Part of a small language model's weights: 1.17M parameters, 117M tokens.
Each number is 500 + 25 x the weight over its row's rms, rounded and kept within 0 to 999. Layers, rows and columns count from 0. Numbers have three digits each. The size before them is the row's rms in percent of the matrix's.

# layer 12 MLP down, 64x256, rms 0.231, rows 0-63, columns 96-127
101:557536474505522508524507495498508539512487499500536523502485508491492589495472501496474492484486
091:478499528501466589476475486512488491485514510525505448484530507510494459488539464508468526556507
100:495555495546504461517528530518558499508460505433490505506513505484526487497480561497525473515508
100:464468470490511512475515488506457519554486523492555490497495522433488528527466509489486494489489
093:458482512503522523497474516520487522481485522517501500503544492488504554443525524485479473483491
106:507488510527498510507474453477489510491519504504511526488506511500470478497489541488489497492457
115:522500502503460519521484523445517511471443517492470546501489521522497449542487506523492494534532
097:478505442500491463524515502505494485515529469506474505503498492467498529535549520493510479464509
097:526530476473477514478493427507491550529512527524489516496469461460510515513506530472502489523489
108:408466491530512510514498511511492492514542505464502439502530520492512457521494490479496485495487
090:489504494493484545536488504515524496484504517486449456498512539543508518467512522507508489490501
093:452527491456481523504491493476490461561499487509535491495524488494492463506499420480488521482481
111:482537480497470518538489488492520465482489478517467519511524485504514523502525473499486524496530
095:585511497488472496509488518488509505513496494512507514505464502481506510478511472519536516469490
100:544530476522478500540475516472518519486520477537543541508502509514510468468492506520517533470519
100:534530512527504472489509500487502490506459458498551500493509493521483464545512499516505497537485
092:578509485546545517497529476527506497479481544448470491504509496500503529495501532515504495520483
089:527504517513522487492508528508457465530491478540501554497504497505509545551486496520456511471497
130:428490512485498482508437514494493482473513491481464503479497505482497514540473522491478503485493
093:473462466500503485557441498509515484516512504480473483507504538524506498494480493485524514427543
091:461489511484486499500491499508473466466490493534489492504493534512482540497455488505469504502481
100:455487484500488549477527539514519565503491500481521487504495474466462487429498498497521527515510
101:482480538469504550499477516508479502545465531488482494488471491489492529455503445461484523500489
092:519504531487473535532514523459505569462478519521508490498499489491486463501528495507530527519535
088:499482533442526525489506520470463513493502517488468507524519494455519456480518511510519484511499
116:452479511507488484481516500493504481559496499497531485509517505527508467523495519483501499505483
094:516531518488510487503465495507506474469526450492493490504483471522500485520444520496509521514489
110:546530517500500486473532483497493522496470500502527509489505477484485495499484491521539508489485
086:515521515517485492464450432532505510520496504531492494472542503532491485507507507506487519464490
104:495504457506515497491503498548520478461485544455486526512512493531511560482479500501511527489523
097:439537512480482455534515536547512495500469508499475489496488470486505476513541496501482508489525
097:487479524515535456511517441482478483471507510465518501509492492501516502497440483481485462529482
105:459537526445498497548499470504510443468511507497499487500490499518489472478482499500460520466503
095:523466522522469529467480472465550526451497474515508497487457489531476551483463520494504498500470
105:397511466504537513452524497505492441493509498463428459506531493462523511470520539484515487504521
097:558495533462491549517532432468490455537481482498522448483469509495471487501485502521479533538538
112:566500507539506445467513504485543552503515490494503522505473495495506474492512533511499472516471
109:523506481535500456482507485541501547442521492521489556518519513520526468498501517520512473482553
097:504495506502496538501492442463504476470488473527489478494502505493495510472485539511502540514531
105:499485472490475479481447478486481523516486509528505501489471498472490476519510482503526516495486
103:482530490452511555479503505477495486552457445491496447505512519523498498474505480498486526536542
098:522537527487463509479502491472493477505474481527530482490458501487508480490509470478478505509463
094:530509493489487468519440562494466518459515516498429536492514485486488515504493469509467537508496
089:559502506501483485499513511512516437509506478514478478489486529504491432533512432505517478506460
104:432488517466491490526529519512484463472516540491515534500525516484513487516537500495488503463497
105:534446473521564475511525543520474511562511539533527497518473493525526582487548471497536493462503
094:501498513513505537512484493475487465486518527538535516508471511537495565502508470505502484539499
097:474497501478509471513520481496485468395486471508496487492521512524490458514488543520470523503504
089:515498560466467555499491479493504505473494493543466511489467501489485486473483464498507514529540
119:536516461515536488465536504520527495492491549489492507506487517548506536481488528512521475479507
101:509483496517495519501555522543528536544518515480495511512500488492529499469498571522533480460521
101:501501498498502478551545530524486506525521457493476510507507498487502472486490439496519473461514
092:542448491478552520455497525496514528546490498542552494498487499524506552495500489499504510552464
089:529515445537492470482524526513522517515543485460531528512482495489510519532527545487512464521525
094:551522543530487492477479519478505445527535484485545535505531505472501508480509427496511491481496
090:489497473524497493480508461510486500503514480525463455500517513493492442514507555492485463581473
108:484475493511499466488517547496504529501515499503517492520494503528519480506529529494543499512547
103:516460486516533460516493496520475521537526500467486543497501492480483537545491475482485481507470
106:529520543466511510506502521499494551520503492532536508491493510494493460505517557509483569519469
102:459445505525502493493465504500467538486512477484479468497510480494495478527508529506475476509497
109:487487506487484483494517494466513538532509514493530503486532500526501488503517503504515489512446
099:466487499540550472518469495491484508482517505486508491496528483505504543513502462500501471439538
085:506499496503511514469523484528519467489541520500505529515475500512489492515503475492519476516512
106:511501505475496494497516532518507475480498530489479468503492475488509517493496456511496457480467